python train.py --d_model=160 --vocab_size=4096 --activation="swiglu" --norm="rmsnorm" --rope_fraction=0.5 --init_std_down=0.00317 --grad_clip=0.5 --warmup_steps=213 --schedule="wsd" --batch_tokens=65536
Each number is 128 + 24 x the weight over its row's rms, rounded and kept within 0 to 255. Layers, rows and columns count from 0. The size above them is the row's rms in percent of the matrix's.

# layer 15 MLP up, 640x160, rms 0.161, rows 0-39, columns 0-79
size [ 97 112  96  96  91  97 103 100 101 119  92  97 106  91  94  89  89 106 110  96  99  94 129 104 107 116  97  95 102 100  97  95 105 101 112  99 103  93 119  97]
[[137 167 160 157 131 164 151 121 103 116  92 111 119 134 125 163 114 169 115 115 117 113 155 149 122 131 104  96 113 154 163 147 162 115 149 140 104 108 116 146 128  83 114 114 117 152 132 139  97 140 183 150 134 107 116 147 163 185  91 155 114 128 132 113 126 142 134 118  95 140 123  61 155 162 144 139 177 118 158 145]
 [148  98 149 165 133 132 100 126  93 191 179 113 160 136 188 122 154 137 127  98 128 125 122 125 149 112 150 158 119 154 136 101 127 131 131 112 157 138  87  78 133 123  93 125 140 127 130 118 146 131 133 138 166 181 152 130 117 110  90  96  99 134 159 115 143 104 119 101  94 163 140 121  91  85 119 105 111 122 119 114]
 [154 152  92 108 134 125 146 132 119 115 174 169 131 110 123  68 116 142 120  89  99 144 115 137 169  99  91 171 165 160 122 133 114 122 104 129 138 131 109  81 159 154 131 154 132 167 127 117 203 113 138 126 130 126 188  98 164 148 105 124 111 159 149 135 116 114  86 147 161 162 122 115 157 139 105 123 158 154 159 131]
 [144 119 174 121  79 138 137 114 132 130 129 119 110  98 155 113 142 125 134 153 164 153  74 114 134 140 143 103 145 140 132 144 136 158 152 103 136  63 127 113 153 141  96 120 118 118 117 112 128 117 101  92 139  85  78 138 175 143  89 126 115  73  93 150 134 112 134 102 147 160 176 131 132 120 132 149 117 125 151 123]
 [182 110 139  93 113 125 138 129 130 120  87 109 143 149 124 136 140 130 149  98 163  70 116 124 129 154 123  92 149 157 126  96 150 124 140  91 127 139 125 122 107 100 158 151 161 127 145 123 127 131 109 117 100 147 141 130 145 110 100 143 118 126  99  82 128 122 123 150  95 115 138 140 110  94 142 101 194 120 154 126]
 [144 156 100 132 101  81 116 120 103 126 124 149 135 141 136 142 143  66 136 109 133 145 155  91 133 103 115 133 102 147 148 108 130 130 132 130  97 136 112 169 111 116 151 137 129 102 148 145 118 120 130 147 116 136 112 133 150 113  70  72 169 123 148 166 144 104  88  90 132 139 170  96 138 109 129 144 119 135 124 128]
 [113 125 134 111 108  91 126 134 124 140 125 118 119 162  97 152 159 139 130 114 156 136 123 154 139 134 107 131  97 149 174 138 132 126 134 167 100 151 153 181 156 137 120 132 137 129 186 139  93 143 124 157 110 120 170 147 134 105 100 121 174  63 103  71 136  87 106 161 120 129 124 140 124  98 121 152  87 133  82 129]
 [149 138 101 130 171 112  78  93  91 100 117 176 138 129 133 115 130 110 147  99 188 147 154 145 138 135  89 132 118 136 101 153 113 169 161 105  76  96 143 188 140 154 119 150 146 101 140 119 136 132 112 124 152 106 142 149 125 142 124 167 142 117 151 154 108 142 153 112 181 113 124  97 127 141 108 159 132 115 126 108]
 [138  99 103  97 127 125 142 134 145 105 133 155 153 119 110 122 108 166 123 102 129 181 133 112  99 130  94 119 135 143 102 138 106  87 171 145 181 127 130 131  94 135 101 113 143 123 129 121 133 110 126  95 124  97 167 100 185 140 170  83 151 166 147 102 128 145 145 127 167 117 203 154 140 122 128 158 129 116 137 141]
 [125 142  88 107 135 134 119 105 140 115 175 156 117 146  83 135 130 118  90  94 175 144 124 124 114  81 136  79 116 154 164 127 140 125 150 171 160 123  91 150 133 134 135 102 136  72 189 130 150 158 109 149 128 132 104  93 122 156 139 125 150 114 110 149  91 116 142  99 132 142 124 121 112 144 107 135  98 112 116 118]
 [105  86 122 125 133 139 144 137 121  81 127 123 112 171 139  84 154 124 131 133 109 148 112 140 218 130 109 159 151 105 116  90  93 133 152 125 141 151 145 133  80 138 107  85 126 136 155 162 102 127 150 116 106 147 151 103 116 105 162 153 125 143 101 124 138 132 154 162 115 114 132 134  98 133 134 121 122 109 128 123]
 [148 164 159 140 172  95 112 129 133 101  92 106 136 107 143  76 152 113 111 156 152 158 162 151 135 129 125 142 149 127 120 102 147 110  86 167 163 135  85  99 162 121 115 112 132 106 155 113 139 137 159 142 115 110 165 131  80 137 116 124 106 111 166 137 160 137 123 143 132 118 101 129 110 157 155 167 142 120 122 124]
 [131 150 113 164 112 115 100 172 114 103 131 124 155 113 134 176 108 155 107 170  87 118 160  81 157 134 129 146  92 107 102 112 123 135 180 156 120 109 147 116 125 131 128 100 165 160 156 100 136 122 142 163 138 138 151 163 138 109 129  85 123 132 127 139 184 174 139 116 103 148 101 170  85 152 138 123 122 109 123 132]
 [138 127 132 135 127 153 132 138  80 110 183 172  97 140 185 120 164 120 109 126 119 106 134 119 122 129 140 127 137 116 121 114 153 150 110  93  95 145 150 160 129  93 123 106  87 158 181 149  94 122 138 116 154 138  93 167  81 135 100 142  67  92 121 129 103 150 171 125 106  99 149 107 134 144 141 136 111 106  96 141]
 [139 136 129 156 133 148 122 127 105 166 118  95 121 116 121 152 112 121 106 140 111 137 141 146  97 114 114 167 140 170 125 147 154 102 116 134  91 154 120 119 140 174 165 117 119 128 160 118 120 120 151 144 105 157 122 132 134 159 114  65  62 164 157 131 183 132  69 135 156 155 123 122 152  99  92  95  83 109 137 153]
 [129 100 105 158 147 167 138 161 129 125 114 154 120 130 136 135  98 123 146 132  82 125  81 133 161 136 140 160 144 130 121 149 142 104 155 153  94 112 171 140 132 140 130 127 131 136 140  90 136 102 136 170 101 110 108 181 132 123 115 109  90 148 119 135 139 139 122 131 167 126  99 116 169 129 166 161 136 119 143 131]
 [106 115  59 159 143 144 156 123 115 114 131  90 134 103 128 120 131 107 130 143 127 122 142 135 108 113 157 106 116 111 134 120 151 151 149  96 166 134 125 120 149 115 128 112 142 150 107 150  66 131 136 169 128 146 146 116 108 136 116 121 157 152 124 133 158 111 142 111 106 181 104 146 105 122 133 124 110 147 122 126]
 [157 111  77 131 139 176 125 162 135 159  94 180 112 106 140 186 145 162 155 131 103 125 115 140 117 119 123  95 157 182 128 130 135 154 113 120 150 116 102 143 128  86 166 141 102 112  91 108 167 116 117 173 136 173 172 111  92 143 110 133 123  91 103 129 112 163  92 109 132 110 131 117 142 112  85 100 153 134  86 131]
 [134 162 116 109 136 132 140 103 105 114 133 133 131 123 114 161 121 105 106  96 196 126 146 113 125  93 138 116 124 103 144 150 160 123  92 123  78 148 134 105 127  92  98 165 173 145 135 117 131 122  90 117 115 105 162 148 130 110 129 137 100  94 163 153 115  97 149  87  89 143 135 157 160 184 101 141 152 124  98 134]
 [119 106 133 147 153 125 108 128  98 143 139 103 135 130 146 112 128 125 114 127 110  92 108 138 132 143 110  99  93  99 157 151 105 117 134 126 110 107  88 132 154 130 109 117 142 137  78 138 127 156 164 101 129 135 126 157  83 114 162  88 173 137 133 152 143 103 107 161  93 144 109 142 101 133 129 172  81 135 114 127]
 [109 138 107 120 135 132 110 168 148 160 153 161 123 122 150 106 142 164 113 125 129  77 158 133 134 118 144 167 142 142 120 143 136 100 109 130 139 169  99 112 183 176 136 100  69 103 115 148 115 137 175 140 117 113 111 134 162 115 116 136 167 132 107 138 154 116 146 174 104  60 140 129 106 122 163 118 160 153 122 141]
 [120 122 151 132 141 148 123 141 126 132 108 155 121 153 144 187 103  72 134 139  90 155 172 178 112 129 144  48  93 132 123 118 111 143 117 169 118 158 136 149 110 138 139 179 144 139 132 165  75 118 144 148 122 123 124 170 157  92 177 127  85  81 118 116 140 165 139 105 155 165 133 128 169 173 132  82 158 114 125 134]
 [137 118 155 127 124 113 109  89 112 133 130 118 124  90 136 151 119 146 125  81 117 111 110 112 110 131 124 151 105 113 109 124 113 108 157 145  65 103  95 165  98 103 136 147  92 145 128 125 138 103 140 132 143 131 122  66 147 127 138 112 147 107 116 111 145 146 165  95  78 105 106 106 162 138 136 105 153 117 113 133]
 [135 146 117 102 103 158 121 125 150 100 144 129 150 136 126 125 130  91 172 103 111 135 128 145 139 117 128 150  98 113 122 134 136 103 140 123 124 116  92 150 127 143 174 120 102 154  96  94 134 114 125  94  87 128 128  95  73 179 113 127  86 145 155  59 159 137 125 149 140 142  90 104 114 117 129  87 185 135 125 130]
 [134 113 120 102  99 128 100 132 131 159 148 150 131 111 163 136 136  91 133 118 126 106 166  87 110 133 113  99 142 143 172 126 125 113 117 126 138 141  56 132 124 132 124 117 128  83 113 131 120 135 143 122 113  93 155 152 120 167 170 147 157  63  88 158 114 137 125 154 200 122 136  95 149 131 146 136 130 134 151 132]
 [ 70 131 164  95 124 120 144  92 124 140 151 137 123 106  85 120 152 166 157 158  90 173 140 111  85 128 158 136  80 145 135 148 158 146 165 169 138 127 153  98 160 152 149 103 130 136 149 103 123 170 156 132  93 112 109 110 163 124 119 116  88  96 134 133 133 132 167 136 112 125 140 127  98 126 129  95 134 127 116 146]
 [ 93 129 159 120 147 143 150 138 103 106 151 176 169  84 117 111 120 104 158 120 109 101 132 111 152 121 103 152  96 165 137 109 127 144 138 149  94 144 148 149  99 102 123  76  73 117 128 129 127 142 170 109 105 161 110 110 117 126 128 106 120 131 172 108  81 164 112 158 131 169  92 115 147 120 145 119 121 150 163 120]
 [122 112  84 148  80  98  72  76 153 168  89 153 153 115  91 103 123 119 168  99  98 121 117 139 102 117 135  83 142 126 142 144 147 119 106 152 142 107 124 152 153 148 169 141 149 119 129 133 133 145 146 165 133 148 122  92 116 116 130 134  96 122 153 118 131 104  92 114 128  85 160 121 137 131 110 140 133 185  92 134]
 [138 134 125 113  74 113 144 128 131 103 168 108  79 135 136 144 133 156 131 133 163  97 141 166 104  83 122 117  48 121 172 110 119 115  91 152 116 185 131 140 153 113 123 143 153 124 133 128 137 151 156 127  81 158  88  83 146 130  90 105 143 114  93 110 126 132 111 143  92 129  99 137 107 138 119 135 133 169 147 132]
 [ 83 108 139 144 126 128 113 158 112 148 145 108 119 129 135 133 162 129 113 133 171 144  97 108 184 137 120 156 149 133 170 104 125 177 131 143 105 117  87 113 132  77 153 144 138  96 168 184 121 128 112 140 104 104 158 106  87 116 106 105 145 148 162  85 146 133 129 123 120  84 109 123  99 147 137  93 116 148 164 121]
 [119 156 121 162 130 119 126 131 125 153 107 123 150 132 106 137 174 106 114 132 160 136 104 164 140 103 133 101 125 128 114 114 132 140 127 112 125  86 102 100 108 117  91  96 109 174 152 157 198  91 124 171 104 149 109 101 114 126 136  92 161 124 128 115 138 107  78 104 161 124 140 159 140 143 109 138 173 127 157 123]
 [109 153 104 133 128 149 118 121 187 127 114 159 119 163 154 102 107 141 153 115 119 140 132 154 171 181 135 159 139 176 117 131 141 141 105 119 133 145 155 147 115 144 140 120 146 159 138 136 141 116 165 142 130 166 120 154 116 136 110 145 123 156 112 119  84 133  91 139 155 129 111  64 121 127 132 123 121 147 130 120]
 [170  96 106 115 155 138 136 176 144 120  99 158 134 123 139 144 151 155 117 116 100 122 151 115 112 142 110  74 159 130 170  69  81 125 129 116 157 123 154 156 118 152 131 132 115 136  90 118 103  97  86 115 129 143 105 120 115 129 151  81 119  85 171 145 118 167 144 121 178 134 158 101 120 132 133 130  85 142 151 131]
 [150 128 113 138 148 109 113 116  84 130 121 185 135 104 153 133 135 123 148 131 146 107 104  91 128 112 118 144 114 136  61  88 132 139 119 103 127 110 113  97 121  82 126 162 126 113 137 141 130 113 192 110 157 135 156 114 132 140 129 114 132 112 107 111 115 126 129 149 147 168 114 128 152 153 142 143 111 156 143 148]
 [136  98 173 125 127 112 137 135 155 116  89 108 146 135 111 211 155 107 142 142 137 113  97 114 107  98 123 120 156 107 130 134 167 119 162 137 119 131 140 163 115 121 113 140 156 102 108 126 120 107 114 123 144 122 128 125 129 113 181 132 138 122 153 110 152  71 112 128 133 114  94 144 115 143 114 131 134  72 138 132]
 [105 131  91 130 114 110 116 147 120 188 115 202 105 136 118  89 140 102 145 119 100 116 124 149 125 122 121 115 188 138 119  80 147 130 108 173 138 135 161 103 123  88 136 122  94 151 126 138 123  97 119  96 149  91 104 119  85 117 106 128 180 106 106 108 101 133  92  90 121 146 128 105 121 166 109 160 125 141  78 124]
 [126 149 140  98 114 136 143 113 123  95 172 105 126 106 122 148 197 132 142 145 101 130 130 154  73 126 114 142 123 138 159 116 155 113 160 121 123 122 109 151 147 138 133 105 139 145 143 142 100 166 110  91 156 125 127 136 120 126 152 110  88 108 140 142 120 174 126 141  85 160 112 131 112 101 122 117 130 164 130 121]
 [103 125 147 135 132 120 186 111 132 147 160  87 102 104 144 175  90 126 124 144  85 151 115 112 160 133 156 147 107 140 121 105 119 160 135 132 115 111 147 144 115 132 178 114 102 142 183 155  75 147 118 177 175 130 124 149  82 109 164 168 154 134 122 102 120 122 159 110 175 111 128  90 147 103 132 129 184 128 147 143]
 [146 118 109 128 156 125 115 116 152 121 162 106 138 120 156 182 147 137 151 131  87 104  95  82 144 117 129 129  99 121  95 133 137 106 130  90 141 106 147 140  80 124 107 154 162 118 130 169 130 150 117 173 137 117 141  63 118  73 140 101 160 117 107 125 136 133 124 153  94 115 127 105 167 112 176 125 136 124  88 111]
 [139 109  73 107 152 128 132 128 142 175 131 136 109 150 102 149 131 171 178 178 135  96  91 113 176 130 125 120 142 141 109 118 104 117 139 135 137 136 145 181 153 133 187 111 107 166 132 114 143 135 129 114 121 146 142 108 129 145 145 146 160  98 119 150 153 133  99 142 110 129  91 105  97 162 104 124 161 141 134 121]]